config.toml
num_attention_heads = 2
rope_theta = 10000.0
qk_norm = false
tie_word_embeddings = true
parallel_block = true
learning_rate = 0.0065
schedule = "wsd"
final_lr_fraction = 0.0
Each number is 128 + 24 x the weight over the matrix's rms, rounded and kept within 0 to 255. Layers, rows and columns count from 0. Numbers have three digits each.

# down: layer 5 MLP down (transposed), 512x128, rms 0.0743, rows 244-343, columns 64-127
# up: layer 5 MLP up, 512x128, rms 0.0741, rows 245-344, columns 64-127
down244:146147136141151129108151144110138153119134133160158141105120095137129139131116087128139159159114176164130140104131101149143161125118118126123184134111106169116140148122114146103112097131147147
up245:120094151103120110098151101142092117133143122119116156103142173115132169133113134085093118124139166088146130114070182097147098090139149109137117105147164089157127138108105146094112168110119119
down245:125154102110159142141124130106120127097119138105126141138114121139143110085089096174134145134131148172173154150132092144112126085148151142154139118124091158193131150130116146151123124120144118
up246:098161132097089115156119136123127141137167113148114148120176083136076140095075133120104125128165148167121168162097121086188162132113190125089126147142155140132128100154120154110106138127116107
down246:080118126116151120145156127148154151137104116105130104156131099163089156083138150130141143129178151137065080144132151140147098126144102132167148143123128088145158115115116160133129131138122132
up247:164087090122100126116123141093163116115130129137121119138100120171100135110164147125166138143123132111164123146126125144103171119123082136112133177123119138171145131121170119122096159131161123
down247:133136141136181124129156185154116138140152111147148118105143131144126112105098128141127113122149112096164118132136092098152120117128161125102112132133137090141113134176117121136111130124150117
up248:128126107130166150165143132130153100123111089142083166098125143162120126123140128103144132107110123121157155127136128147122154130145122109157121177122179131085154190094156161150106128064095147
down248:162094092121118117146076122165162144152109169102150115117103125114153146176152172121157168146148118134149145079123145140103139129140132129149157136137152151121099073077137113158126151121109136
up249:127135160134068144105106117115134106119089143143140129121135134077196152142109126148126176125177107093117136129112142125130123166110098131148094127123108137119100102133117136151113094124103146
down249:138086126138101173157159125096117115146175111157152087126095123125152147103143131151126141147161132140147155137094097090159138170126112101116105142120135153105150109141115121140093130119112133
up250:132108125109161163103149144094139116089117122086092114146144100115139141105166133128137122096090118096097119077153119112155143132167138146150137122162142119146084132125146131150090150136127109
down250:087125127121099150147206129127126108133117123110085140093142137148137138154117174138125086130138142090157129129133112125136117149148140173149111159166132102127106162144152117120106081145153135
up251:117092151100103103179119103120128132105130120119114138137140122085133121147120166144143130080115101145147093102133130071133134104079058115147112142165111123106126113136171109124175165136076129
down251:091136132149091132142146156093163095140122111124153083104145146131150103132147132140141121167132149147132091137169175141078150121116128139104165086147144113146150094114114080145124135110152099
up252:124118134094137181148108147183132111120125165144102120122129116135153070120162118130126111142112132174122166112155140079123096104112124086076094143133108142097104097086135092173126158116116131
down252:130136151136113132108099105097135142099118096155124114160110146140126134091158103135112105164124091092150120120163116168157158102137177150132152115133129129142104086121103137093137122094105145
up253:164119150145113106165118193110109106097131187132111106099138140107155115125129112144087152155166095146149126116114087164129146131128132141200138159112111170148126162108097113109142102176140084
down253:065086110147079149171126112151112100118139138139118143115107101082136140098062117138126108151127162109157137120106106092095140118158112135121117124118119117107151110145104140117125051139135117
up254:142122094087114118097133122149114110103147102090181142163143119173138144109102119107165094137177112135138140136108147127124138107180135092133160104084131166166173127141109119134141133098118131
down254:130109148145136123146177128157131128157160104079099139150121152158119131124158123132136115118145107165119143138094095121065159125129140150141137126111117139130162171188098183137103140096152175
up255:116154131123152139148134132085140125124156127115108109151097136095177105150160161090131162135116098101143118070102079118141139144167151146103132168141131134151134095136151135139121149144122100
down255:109166124120153081147131149126103167104115120153143124105163147158094136096085112158107136108164106141108125143131174116150095095096113121138134103125152086106125105159156136171125147122141125
up256:115125185152158121088162127116130118095105142108107074137120097144188117149134111140094110140119096109149149155125150124114105122131139107156111099098085126130091117112121126147087158108145099
down256:143124166136170147089162104114147172098153154155101154126157176141144127139107118167123127160132089160139124091114120132185111125142165094126155151147124129103124103120122172123111085134076138
up257:136105114168112141089127081113130098083171134114071157157116113142137148112124115125129135130120122134102063134144129147191149130142095166147106138156160117129146131139157089151136128149083138
down257:123160142122099151148144150110121108105124134060109149082140123159083119133153105153121091140140119120109145146133121116113119144092150092111126117080102112126129095097116151073160186108147081
up258:131122135113125123145090125109132129105161098125109095147122159076172122143171139147120115124145121138161123131123102104068115125193146150146091132152112138173121118114115133122139119135106117
down258:165107121142171154135132144092139132126115111129120140161137094128165114154136148119121135157126138115133138109147113148135136146139097128107164116153135135130126100115143115139141082146168122
up259:175154120174160115136139128083147147100080120142112136081136178136155083178128099095140152151121118106117126106139119109134081109122101146141112103066112103157112116098152123129103111115087139
down259:127121169165139154078117127120186140132111139147146133138121098112072135138116130129123129101162126139118124108099109121144142117082136125113157163135151134113119130101162151130153108141162122
up260:167091092141145097131167107122122122144102132147161125116130138127124124133126121124115107132136157118139123112107133122069121111095107142156183136124123107166154137059085103084093116104181120
down260:119171123121160141101131138109136125127117164092144095106110100148120108112112116128102127096067089129139129114129178123128086092150107092151132106126123098100134138137157136131110138086118174
up261:149102158189152101116098160142113128140131164173097128078150138110165113151077107133141091165118090158132131126136113116114100134139202150118140151101162122135155116167166130121118132135091125
down261:165149130156118114116107104076147132117108084103120160103132116142112137167129131134128169125121105118096095162110159130169115130103167126091141112118107134109128118159132147167075145137123117
up262:118100147173141146130118154055161136136154174181128137153097084117154108138154098133116166073115122132119154116109130100150142147124131113112142109100096152107143103110148094107139119105131122
down262:161138134085110112140155114108120117136115084142132116103113130130102119087143177128137061110141188142100109135108133084109145095077160085112195145136096098130117137108155121090109106134124132
up263:091099072166070119173154144141083104092119166113086095152123085083141116104080145092131150107143092112175144115125184153112100130081145145155090119133159129136155148137134134148165135097170109
down263:117116123169156108188118087152150156120127161139142087148145075145105171120090130078157139137161077181110147147144154162111128152066156142142082120152118113132133193063120096111094145141137141
up264:140103161100118162119140148109092161145167072114130185098152130148127185100123074153083113139129096107142143144112094107067091121176125107104118132159177143119148108149141088128156136135140106
down264:169101131090162115128111138149135112100098148164104144106102137151168105093147124095092152121106109119122148116109091110109117166108135136145156146145169134138131170142095145150109173156133169
up265:121136112149078142124125113111133146125137155143136147153135161125138144073129141138131111087133131125140158169126121162126104108148148133125137111100124086142147119120132134112113109126070096
down265:151138150110119118087142133134119102108134155117082118093150161147148135097133091104099130142108115132073106099104116110151121118164140136133124098113138181180083133136143123148115151094124134
up266:103097112109142112107115147121154104084148155118096114149112141126142118115187136147171114093131145145121182091112131144095136147126132156120117136112110163121157093112099105110176120155105127
down266:144110114130173121155177137132137113096099113128142091180108066117147138100136146128190114097100137149139150106147147113109160096126160110119114137090134116126106124105127161121116111131143163
up267:147147137146132157180144157130158120112145144112075122114112130149074108136084128162132140163102157155117117156123127111119077101100123125123108144124177105123087176127133093158164129135121130
down267:141107147124116169110138145111128093120123124125144179151145151132138102115144113116170113093142115154093124102152118185100123097122129127128130114147091103157189099123076111138146123084137106
up268:148153105103140114149160151142165100138160163142104137189038107142083118173157112150124139115155109106128173099141130125128124136114172146155100116128137111144159142153128158146145161112128118
down268:120143109143183139142144120164174150147130103095117112145123145173119133179161122181110144117171130144114141195163095099130153141131122149163145137097086148118158125128091173072105204107174101
up269:096123115128131130122122114129169136115106169134100065124163132117123138138107129147175097125136139141132101169154126111132142124111162171144176086137108168103132155124142165116159113128154157
down269:136118078124117096139118111147146107113115106109110130122145130161146113148089157125161141149097134111123129085110197149139125153176124122154108169172123158118138140141129118129148094133127135
up270:184108083111088119141087078134146106084139116142082100129106133114159137135141144161148139133109094110172136100154168069104126123097082156139119158090172123131124116135145140099115184125142093
down270:157167107133093153102111127091139133100120103155151151108141100144113136115164166127128155140157098115119073169098112148076134094086096157162161153128137124113160118157133161099111099108154183
up271:115138113161084160173123116123176126110124143106147095116144131098170161132134162093092158139122138143125125116133141082078116077128134162119151175086141079095144109157132119100122124107115138
down271:144182157130145125108135123121131149162088070145128091147113159127153145103125113179153124168123133151130155180077131127172083143172131131142147149140187154124110124116124142106171137160105159
up272:103139145077135096125142157104110143140145119072109098117120105146122081102146116153080130138074119142125131100147123112117117102101160122075148123121115161126104127095131131123136126121108105
down272:140135125154114111089159142145131100105126098122119138101094138130118152098100145168071130106164165108158070086105076157144123145143115148148120146087124111134125149142147130105134127139119129
up273:109162111166100183098121132157129111138152166077132100142173140127149096156139102086119105168136104082125141083134129123109127175159142110144156120171104125123109086113126169101130144133155149
down273:136087122120103101136115195076154134138118084130115133135169120118101127140107138108105115135151139157092110134095156121150141123104157100122198121119125126134139096146180161121140097139133091
up274:151109123129113071128133132134201120148158131157098199103185108136138123135165143127125112130097107136131175108117113118063178122098143142150128103109131159119113135176178159112094119119121119
down274:097118073128146086146124127117058117106098081124135110167140131082208142068202159118120159132089088185152125146132115115110124155130140124138117128108141117109113132193077171128143135191174104
up275:113129175143142134148159134123100119122131122111108111135117143077129143134152138109131139117125110139132093078118137095103129090096114120116085147139130142132119108141131129138138135137125122
down275:104122142111132123140143142128190137121160145107120153122117123142133132103155073117127167130141118093120130155144114133155106135134135168142116099129110129109163115151149154109107157114124130
up276:158108073125112130142143131089138088109112152127094116147150126129134138123118190104087121122147109122148133113143124138104145137172119142124131121104162057115133116104132157103114139122122089
down276:067135143156094140126108139130159157132153132113108146152126157159121137132130155166086163124095099114133088110175104128125123109076069118137098093114152076139117129177151146119146113114095118
up277:128127163151121074148109143162138136123136140107152098149136146127120128139140132209102115110146135129178130128130096159159170169150155082143149135109136131131145166106104134137104117122122088
down277:110112098150134113125137086113086128139140131104105090152130137169119142133128118170126109110153116122125107123127134106148114109134160118132123130127117080153115083124172121141140089109137153
up278:150107122127128118152145128118126114096129177158125126104128168110148106134138106074142141123110088109131098134140178115093127141141115107112128128102175153141162130102137099155119110142105120
down278:117104150118140099113125128111126172120178136128108144121142104141125122158087136136123182141115164112124101109125158099104146094112105140157154145080170136162113121130142145103126149126114092
up279:150130098105175100110105133188130146087140119153123161105133140111110093135159155138135095134149158108153125109092122089103069104081098092116136119085173107130140093115133172110151126137130100
down279:138158107129108123138139127119098140157140145136109106161094121104142133137122094081117099091110146090107127130142180095179142131124126119126120101115134158125127164106126116143104138089134101
up280:145162086172086115127166122151148111099147147122172154140158136078120071114114107121133115125128159139124102123103151147166102116135123122130180144125152112106145184149101110124097108081164100
down280:110114122110109088161134105136141132182086120129090092115106148125122142116137106090123152081147104131140133112194141112077159120132109125112143126155108152099085114140148172105148114126069131
up281:110139132130107127128113149091133136081111136180153105156158129128124119113102124177128133136156093132141134131136110082137110140128144182126178151138152155166127118152130119117115125149159095
down281:138144116136145118120120118135147125114152126137134125138122111100140175107115126122120125132115115104130094108097119171145128159130144156123130119133092075126124130135114095142161125128077187
up282:124137143108153164098099152119131077142092148127154106155091126133127168103115135107117144129102122114137132132151119076124153106165134095158101153132108123143160096130160150138130130171154098
down282:166119143142119124149097140154097165109108103128140126113174143094156105120165171147112137139139147108117110092112120159092092143118120135124075140148174165101124114116120138113129138143146141
up283:106142149120122136109117155120116141148172117117091076112110148130149086124129133127116135132097106137139094134137146110113115099105102156105113108136164105136169086139156127151114166119119161
down283:121111130113118102113131114116109125098091124074152088149131134177138126116128131111140127104151104136109123124156120120155106119111103137125136092093163139138118106091101090164107144130125112
up284:125115108111122159100132154104129095143091152076106113140120145131143121128138162135119127123144115145122088142140121101105091080100125125085119131119136148091135128080113129145137160110133128
down284:135098091161141104138138132099137125137105128121116119179122137142159148083134106113148135143099136105137151111128124145099109122110174100132142149144085138144132094123145120143109092100144151
up285:112134155115121159171088154145137118083106090134113132129113089132134098139130116104151133110170130143113091124131135144114122141100112174128140165115149154161180110120112099136187120096126147
down285:080149179130096124154106133149098115113123160086129076142132112105106131135107132105140097134063099148145107097131127123071136112137182179086124124155177122143105120154124119133140143096110150
up286:148111156126161134080108115130136125050127114115112125145125134154123145167144111163127115081162111152099126103152128162162118101144132156122131131102101167127163158102153109139117116163192138
down286:126109126161117078147182134109143137149127100120088137090090110155146169133117073134176131128126115111130099114140109158087148162118111123160094170126137084133148092120117104134129124093112131
up287:111133126108116123122104139103130098095163113116142170082148088168124103083104158147146117156118139135150107131136133146155107125100139108160178165078103136113169146166130114109141125168120127
down287:091123194138106169124143119140126120121142124088098130158127150095151087123133111093164145148070109101135127135116121105133111163151119149152128128123118144150075133147076139120102145113135173
up288:131166124120107127108116116135130158120121122157167103125121165150124125153057092153099123150158152130133127127127112108127141114127159134110120130123146146141095165143115128117151126111139116
down288:149120118154133130134084132156116121130091182145155129120114144147110104113132121119105161123129103137136117147103130113110136170120092117118095123149154114090080112135112111165150144181138144
up289:088130116117097083123110153168147117112103150126111121151131148108100090115081123188141124146153106123142111137112123165083123115136161135119126130151140134078141164114095158155128153107102122
down289:160108182075123128158113162122158117136173127160116133094112112128108088146133096135142138191101103141102098105136176106133128127162120100090189135108114069132138136148130152178148102116125125
up290:138132154108107125117076092120155107166097107107150085099154109174132106135135174134137102127111140116144107129122138126138083105185172137169088119120115089145125120119133121125111162102114101
down290:180109120058157120154132117171085112085128114116140132140152144181127142153092120138130102126139127129114144146116103077135139129161118131138128147123161118125148128136121125105143113144137104
up291:112147131115149131105141125128103117115113088145141090122103117151115145164104108086102166093124146160112125149137104144121171095142123096134127165142126149134167132154144139132140137138106168
down291:158149152123129110177126123118187140119099148092083106155106154111149107156092134121112129158135144108125160139138191107121097120138166157125161127152118151135124124129114154119103178128130092
up292:130094127128155120132118135171150123099138130133131125150133076155162126136117182159135107161140134152144112169112142167101138085106159167130137081126137136141110142128134111151141103110122145
down292:128152113097119136132116098119139153157136149149125155114120154151140127145118126111098122118137124105157162122157162122154186165139132114096148167158136109128165149118112141163140132136147154
up293:123124165103131117123128140106125105134102148141123113107113169117143084101114150116108123105143110132120124112154080119134101141103144117112138166095118155150175114107105134151118097105097077
down293:130085163118131157112112087146130151131116146144088097148151120106160158126091140125140152155107144113142144178121119130099126113135141096119133111135128125134147115145158122121142113120117204
up294:131109126131157109113117157147150132157110110136115118121096144111162120147146111119157101136132097100133124095123118128174120114109155161095129140136133144133097122142131088079087144162141153
down294:125157137124128119120129105117114152094156135080134130103156150120131079134151070116146157128100120115122141182127141133107096123118096133134100114117156083129166113107166144123141119130100112
up295:136151128140158126173148134123127139127105131141156175127124128077098127082158142148141109177114146144140121126117123091133116115147142129143110163170133143085158116160145113116092128151095101
down295:172172148157123125084158164110111144136153160127125155129114135145112100141141096137115118100119152097106102067132107162058116094128169150118115091147107091090117161137092113119150153178122125
up296:093116097124128153145114114141091114110116123147099135136139133122163093094110125138135133123112125119123130087144134124154145091132100132097105091139168137129152139136113131138127112088118106
down296:124169124131091148134150131110147130141135114118127093164109116137152107146102141114116152119117101114154111145112139176137110158164123163115136112130141116119060132164155112148102136137116132
up297:134172147126129096116136123155173134157133096133114128158153147099165125104140124116181105100119136148115167081156146125133136148111155124156128142097124117133147142117155131138096133131070127
down297:132135150120117112116125176109125119077133128117142123151093115136140143121115123126119160128107138114118124138077123148157132107148120133151117188139132113146142152090095104123149104119115115
up298:153119128165119067113146137185153145164111117137120105144148077118092141105131110126125128121139153139148126089103127121071112125172162113126077047165155133114155090148129136125163089136151139
down298:148083133112143127136070134148136142118163170156111155104113113118168098135134151106146126144119170112110121134155139146119122101100147090133139155084106097115102115160161171135124135100139124
up299:120147146134151133135136109098116114111117137091147138125132112105111142112092155131128092098134111134099117148089124151085134109148139097128114076160139084150116084178113129116130121133111117
down299:097107097102115118132142092122105114169166090125095147124144150128127091135143122139124146158115143123130151120129143130121120113142104111125144143127179129123128134115150116149126152128126123
up300:149138151134118124158108125120102121104100112115108129140112119120116119127110126115167123098149126129137160117103128116122165159132148119120155101068152096107144135115098074144148107111108098
down300:103094097111146097126140116122158113115119125119092136141127147129115146127144127182123117118099131113129089152103106133098116106140106160132151108152097088121085149092111137112120105131142124
up301:135118173131117123168125121151143104098116171157094098135099082104132083119162105117095173105089112100120151119104166133094110117144138112096173113124158098167119118088141132176152135077129113
down301:121160130146147169105146137133094130178114141116108149144125110137175121086118097117098092152184102158093120172125071096137158098151158135137157150092117096164118127140120170051151133126148118
up302:090116149141115134152090128146121115106103133114132170159139128121095129106171118122144113121120122137142158136101136145101139114122134101114165152112159128110141133170163157119147118108153113
down302:129159101159109129099118114151102158076133157116112135113132129103140102116151113106108123141130073112111137104124079112119099112091138150143133145132143109166161147159107096110071144129149133
up303:133121120118160119109096175148162120162082143158079090141122159133115135105125108114152145146123130128115116116107134100142148134144178208155149125130169122122142139110105134091128139083098135
down303:148130151138110111121125192162131112147101112110137082097127145131110128128142133093152097132158073113123124138146152111171116089188190093168182132158059118077121144114112099177104124101116125
up304:147125141108115150128119133133153121151145136112119101099098134154129104089125135105171106169145100176108157110099119154093165090066150127082146162176136164167104104166145130138138129142135120
down304:098129107094172111135159144090098087119142136109139140139143139120128132163138139147120119076115131112115133151140140102175101131150101137161117132123116118131150149120122133110134164129141125
up305:106098143150123118119151125109149131116113151127146153122099149146167139150105119153138109164094121121110117133149133154122099144109104148134133116073157128081132128146137107123133121169128133
down305:163074119114170142081114161141170117118103146138142119063124108120142090148099150093114132128114107112152145137107167094110098148101146113100116122134146120103119141106118150060137117098123097
up306:158137149102098112156108103118126178142167117116155161130148122115127176148147123141101137147122151100114130165116076157113083126133141160118094095110129140123124129099124116143170131172107152
down306:140113108130121165126109136114093116117127128157132147143167113111130071099146110111130099120142122129133162101133147144109170113125132153108107105117129148149136117132133107158103106102158105
up307:095104129164121140111140108082151132097113105145138134086131106122150122147131142132117139113115133163138133160094125132109138131147158121122115081130094134156163068124146149170159085143120139
down307:122128073158186124132175114127134144123118112150085144111120168138119092155132114152122158126165148097142115082107094118153126109099098096120126165144115129125176169153124120164107110155171158
up308:180117134109175089090152115130148107130114087136083132143133094112128129136162147115064101132140152165103140146130129146144128181098132112131102162152054123151130167136162128146135191144181125
down308:139099143082103092165098106075068131114125117165135107116187131175142137126111138152139139106094174146136129123119150121112155123080145131130160097149138137137090145097097132150122140127122134
up309:132142129094117132107143094149155160145144136111072146129143098133148141078092119131091153141129128130093129145132133098134154128089132118164130144099105131123091100132141119180126159088125124
down309:144083099109132139133206111102120108127117091148130093124088109145114109151113135134153110090100099120154141105125144128165151147114099129143125151153134112112130110135152123099106095135152156
up310:166142068130180110061082154133156087118134177152122143117091144094138138094126104079165075122116107093131161108126118123106113144130135168115131128107162128101132113146131093086138136149137118
down310:093117105119129110111164115093086150175154134107140112146127110172170192158153110180101131148129110115098073105117166138130137117109101121095122164121108115143157174167175127156161147053119126
up311:123119146132169122116115119164099165148127114123114126200094148129144121159137115150158085114105110105121139116116112118140141134106113102092147137127119168110118145169104153195123127149135132
down311:077129129127089106155145123139122114093156171128119123124136085176109120084122108123121127133100119154121132113120095162134134067114160111090146121135136107130174135130165122152108133100124166
up312:107141160139131182124114107161118116129138137115155107101153107116105122116141123158119138124144110102155116145127171098105158118131160085126102097111125076152127109160124139162112125147114118
down312:114119114116146106185164073071173163099145133108113143133101153155111133147155127107145133112169148135113111104142085133132100100108133097147144117098103125110159110147133093081109100140096128
up313:173131088142099124098135107149124119124104125097123169153126162132129178159107116173121104141113094104108133120098112164144117104182180169087135125087175099123127103108136164147149128089107130
down313:117100190096120137134107153119124138131150120165147154131107108109125113128105161138162160144151177163174125150128152125138130147100124109150133147145103117122141137169115143131125126147178145
up314:121145140152172113130168114147147120125120162131163142109129095100119124176161143153133137132137102110143075112115112083145117156128105102143134119138111154143130079109138154139150124167140105
down314:115121168092140089125123135119148137084149106127134140125148127160115130117150103084144158100072104124127111130131093115154150116133145149164129139168137155161184158090156133132077124119143171
up315:133123126132134157103154142156082103084171137127112110141143109112118134129088165122129103125100110145162119141126104151107125115146129129145139131134126112128128118168111143180108143110170143
down315:098139099141121095125119134094157102126149130117157111155151104141130117128136095174140166157113104104099129150090100100115128106118108130160121106143104082153136140156159149076148113088122127
up316:179101101151086124139150134143149110123076141111130127117101143135128138145140172119126108104109128143137145100135138134162135125108120107149156133113131107100147132134108117095125157137120144
down316:105131145135154112135135099106147083133083132144151155143101103163151148128111123147119125117155088112122112137132118164115093125140174142127076132145145110124141106109133099114161157160144127
up317:127123161167116136113132099116090120155144142044125128112176100093159115116111136121156121100174154117172127125140111135062109133139120159067114124094115161148140119145147107146132133146100172
down317:104142095109176111085120138150164087067136113144103133106104141143100161107136114178134104106113119106142085155081139113123120092123104114202121122091115085156136121131132133134162121091167078
up318:153123126147129122125135141117103104129167159149112124148135102078118107132114116122108127125166105128150119157119106130105124122193179161088122149142149128076135119126112131118129141122138092
down318:137128085134120148126114094104109112127096152150130079136134128154098119105109157176118165177121115133155129142117140135109120137172111139183153152125121143138120089140136155144156083129130146
up319:172174131095074071126129148120148141104137118117110144143076099123154133113120122125104131145140168163149111115087136077101100101136098090121146120115096098119168122113135123111105161141166172
down319:117131117129192120106101111077164100107108098124141129108158169121147075146163126143082118153132103146110097165125178157114107158127157154077146121099091145107113121131139156121143136092073165
up320:140129102152159097118112094105171079083094135120135165128155114129140128128147148109139108167149160157101120141106114108109140132148151135141133082120151156132135130130109082128158147107166142
down320:129085111112134117110095163160164135159158108120114096102129119094121108152116124110133161145140171174156122106139147121112143148100102089129101159141165125124105119150153121156144154169102125
up321:139147135143151109166150120173151117111133179159137129141139159133119113105075130122142123154130164106112102136139120122102117132110123156148144176128144130116122117113141098150135136147151119
down321:118163103126149171139112085132103132104098092142130147109120140124099113169137130145112053163107130109130078125115140119148098129073092123072117127127163134093114138147167123150111131116114154
up322:111137159123108117148079125171101158110137136130153153142145159121120153119082147142153139134149161108121131151112112119167132132096083107135088140127127156080158146132131150151156125110138090
down322:122055172122142139133119160110149109102146104145112151113111112147186115142114088148129173140140095143127118117114128142146148128131177136097138124120137145085141111130140121116102136155152137
up323:131138177090104139135145113123138109071157166180134150170100141142126061131150128135112171136152109103135086115108116134126108138140107167094151169123112118123118113098109152144164153147155105
down323:120160126155118124176116124116106154137128077130137095137194118119134155104140127147120129140135129118149179158158145156097110101172089127136153127122096117125162122168138130123115150157141149
up324:082120097095098148104146112146153101148128157151158150152102131099109117169122114164068145096155137111118129125069096105099126155127079122136133143125067151133155150135144139127146158138154148
down324:123122123109131111132118146171119101131117163144132122148121125093125129201096092114142162122107134149103165132128170120167122159109098126125126196122111130154163170145092128144145122118145159
up325:103132150103113132073164174173142126094107132170145151123141107110134129126155101049160111106115143151126135144115128109089143062147090116146103145106138121134169153101107119130139155150142139
down325:133125140112123128078098120115090135144143136140148117131104122172071138117162086078179150131090085128131131092123162114096124125099135094136095150144102099095192142138121136141100147109155130
up326:129135138112174129137127137057120126094099151152153128141101106073144128121144092166126128111132084138124146117129116125122122156119114123157144134096124119126124131157119175073135123115117102
down326:191119105112135147115128146154125151111132143089133129101135098144114155111146092129158102139104133142131121124169162129125167182137159147135092128130144112117170188158167136136185111147143100
up327:104142138124138097136116132130133126086180131122097161190104127100086152117162150119136111145116107147149148092126127109098081182152108139128153113137098157092145145122150125149112192187129046
down327:084113117135168121126095198056126168141138167141145122096084113111175160134182095168174141119140112175138100165118133097115145159074144111121124126150141108116128161139082082170114089177115105
up328:175164139144111099139159134141153167133125172152142128150093161129103099115126100152126171129121182077130144122177052103129125122138110108118103138090100143093113124094112145122153108129164107
down328:065143176107108130139095144130153119129145163101142137101127136134138117147117116130129123131126129135145150104059108133113122142156111143095116129109126184161135163109114174153118142100144134
up329:130113124104179148155156107130143086129149110142114156191136103137137103156146156158112141127105103131149136125109128144127110140133112153138086145100079165111176127128125129094148119108132111
down329:120106167150181112113153119136162114087128110127165138177079143127128130117177171155156171121153133105130067126104137154150135141155132126127117133124115102097119145115116134118103113135133138
up330:136107114133111062102138127127138111168096173119109138121154145131128146135133122094116111149113084132150160126149133185119122159099114116160110151129148135138122132114150139175147074060117140
down330:174120119155190064158156131150143108090124134138134111137127148121106155123115155081099174134178160138093140096124113160120171121136133101123164120118173108136135134099147120131116126122123142
up331:139124131104113110091125138168147113143120106153130118146124149144110103108139131110100153167130130139105152119102122104104126138162130128088134138123097124162196146144122107122129101167145145
down331:157167120145124120187148086169122090123129126142095120130131102134083131106147083154098151103155158129114105143147107091164125141135146125116142103086151127150108129145138117167140111135138097
up332:134131157123159143070132103124139124076104130137101113103108126125147135088148104129153105100123133145149125177138121154135102130129090097164180099130137140161110104142130157111136122098120133
down332:124168130151125104136122145146097092136099168104121155111129170120144146157135119141120133104167131143123105125125085106134103110141141127125127136143112137107154120116108158081129174142132099
up333:118110133140092105142095141109126099141137180163115095115104121083129093102163166127079175089139112187104126111133095113136142141148139140155104114161076144158115166129109109144131124140105126
down333:098126152139141118090115141114112137107134148108123159100132107148139128107099117113198140173089133123154138114153117124186114123193145130116148138100130144098133116137091130153102155127136105
up334:146154133142149135116121132187121142104136193147145148111166148072109153113110121118108118138123132113143148140086108112139137135085120112147138140155138132109133136149138167117142141092105127
down334:083116133145120151115156121125122091132150108158121111115090150152125086090134112142107139151131122101142145091136146145138134146144128140089125111148157159147133145140126125117079128144132102
up335:116145161105110108121180167123124094098129198102132093130082151160104137189101128166098108127102138086114121100149113139125104155131110118144148121115110122120156142159140112089138133113125120
down335:149052115103133106113160183099133124137133117141162144134126104183125104127128121089137151166159102118133108144079078164160101124117075161128127143095115091137116143106165113124171132128136127
up336:101115085117128128114170135158155158159111125110122101150102168151102103171147105163085105104111131115100107147136091139127146111136154138154139145103146129085105117093106113110120103149196147
down336:127123176088171110123133146141143144088139126150148142110117103144120176137108123105143147111057123098120125158111118112122071144117111097170135113130135109134120149168141120122171117125098126
up337:127166135141111140122104103105146143124098134106125119133120153126121110174126123116099094134114114113116091133131096104096101112155168164114129155135100083132134111123144121106087111125151135
down337:170130135098113128157147150100099112107136108116080094128160162156151135106123126123100136137130104168124162117097118150118120128112122095134111099141150203128125109101130123112157114131094172
up338:137095124181121118131124098136143160142089140128092145108113164154128139160153088120096105149135099102174123127094125116166155150154117121100102136140115098123124136157124128155144113125133085
down338:147094123149139142083099136128129125133091104125189069129088103121165127120095103123114187122093121144163117129115125131147123112118102146145099154129154132115072086124145111132096103147110164
up339:088138146166124133129118120123136112128120159112124135161100108131099124096167117125150105115125109113149158088105125047104128105138095104115092172107143091138096095108128169146139123145097099
down339:138111088084159115086116129147121116095102100104166110116159161142134087065158155148154113101145094125155110127089141144157135137136138140104150160153166106146122138108163140154177089133145163
up340:127119149116141137123158190116131131118137123132134064170086153074149152103189109149129147138098075129124110099146128120121128131107135105159138107145134193145151136139159122151170105113122100
down340:101147101131156084132151150162121137096106171158150126133167168135141152081121161123140147131160148140160090127087128135148094178162111167101140185081080105136147138166103139147146111141142189
up341:152139174133083123144124153112125132133137126106151124131144158137147126136148138100114121099150106118128136097125123116147146114104121158116097142083140051063101108127145106125094109174184127
down341:153144131092150136129137112101088132117144145148152162141146108175147140140119144160159130153143109137155137128132148136112137165143166130134140094133137114120090178113138082150109164102147125
up342:116139144112112145114116143149117129083147156104133128155114128156155098114061117131086166118128164089151149137129137103126074120101130130148125122105129141096193124126137121113167131151144122
down342:078163142138142078126117119091156140094125118117134150127110097142106121123084099106086165126124142121112111123138089110152130112079094122109141155145151082169145095128149106118126122126124117
up343:158090084164091110088135127110111141110137161117136151099119130156147131151111140078136119143144124116141102128136161156089134162141115135125105120104116091092135088111158126167095141164088179
down343:105123139157116112143128134125131137077123113133121145160120141152078149112169127118135109087138074132129060120153108151095122128122144144104124123106108123159111161125122175117131135127160130
up344:150119130110083130132107144136108132065135130091112126147138108157128092140090132082109099144151134137170095093123131170109101181117167136120207139106132136151147166131135118141192135152143122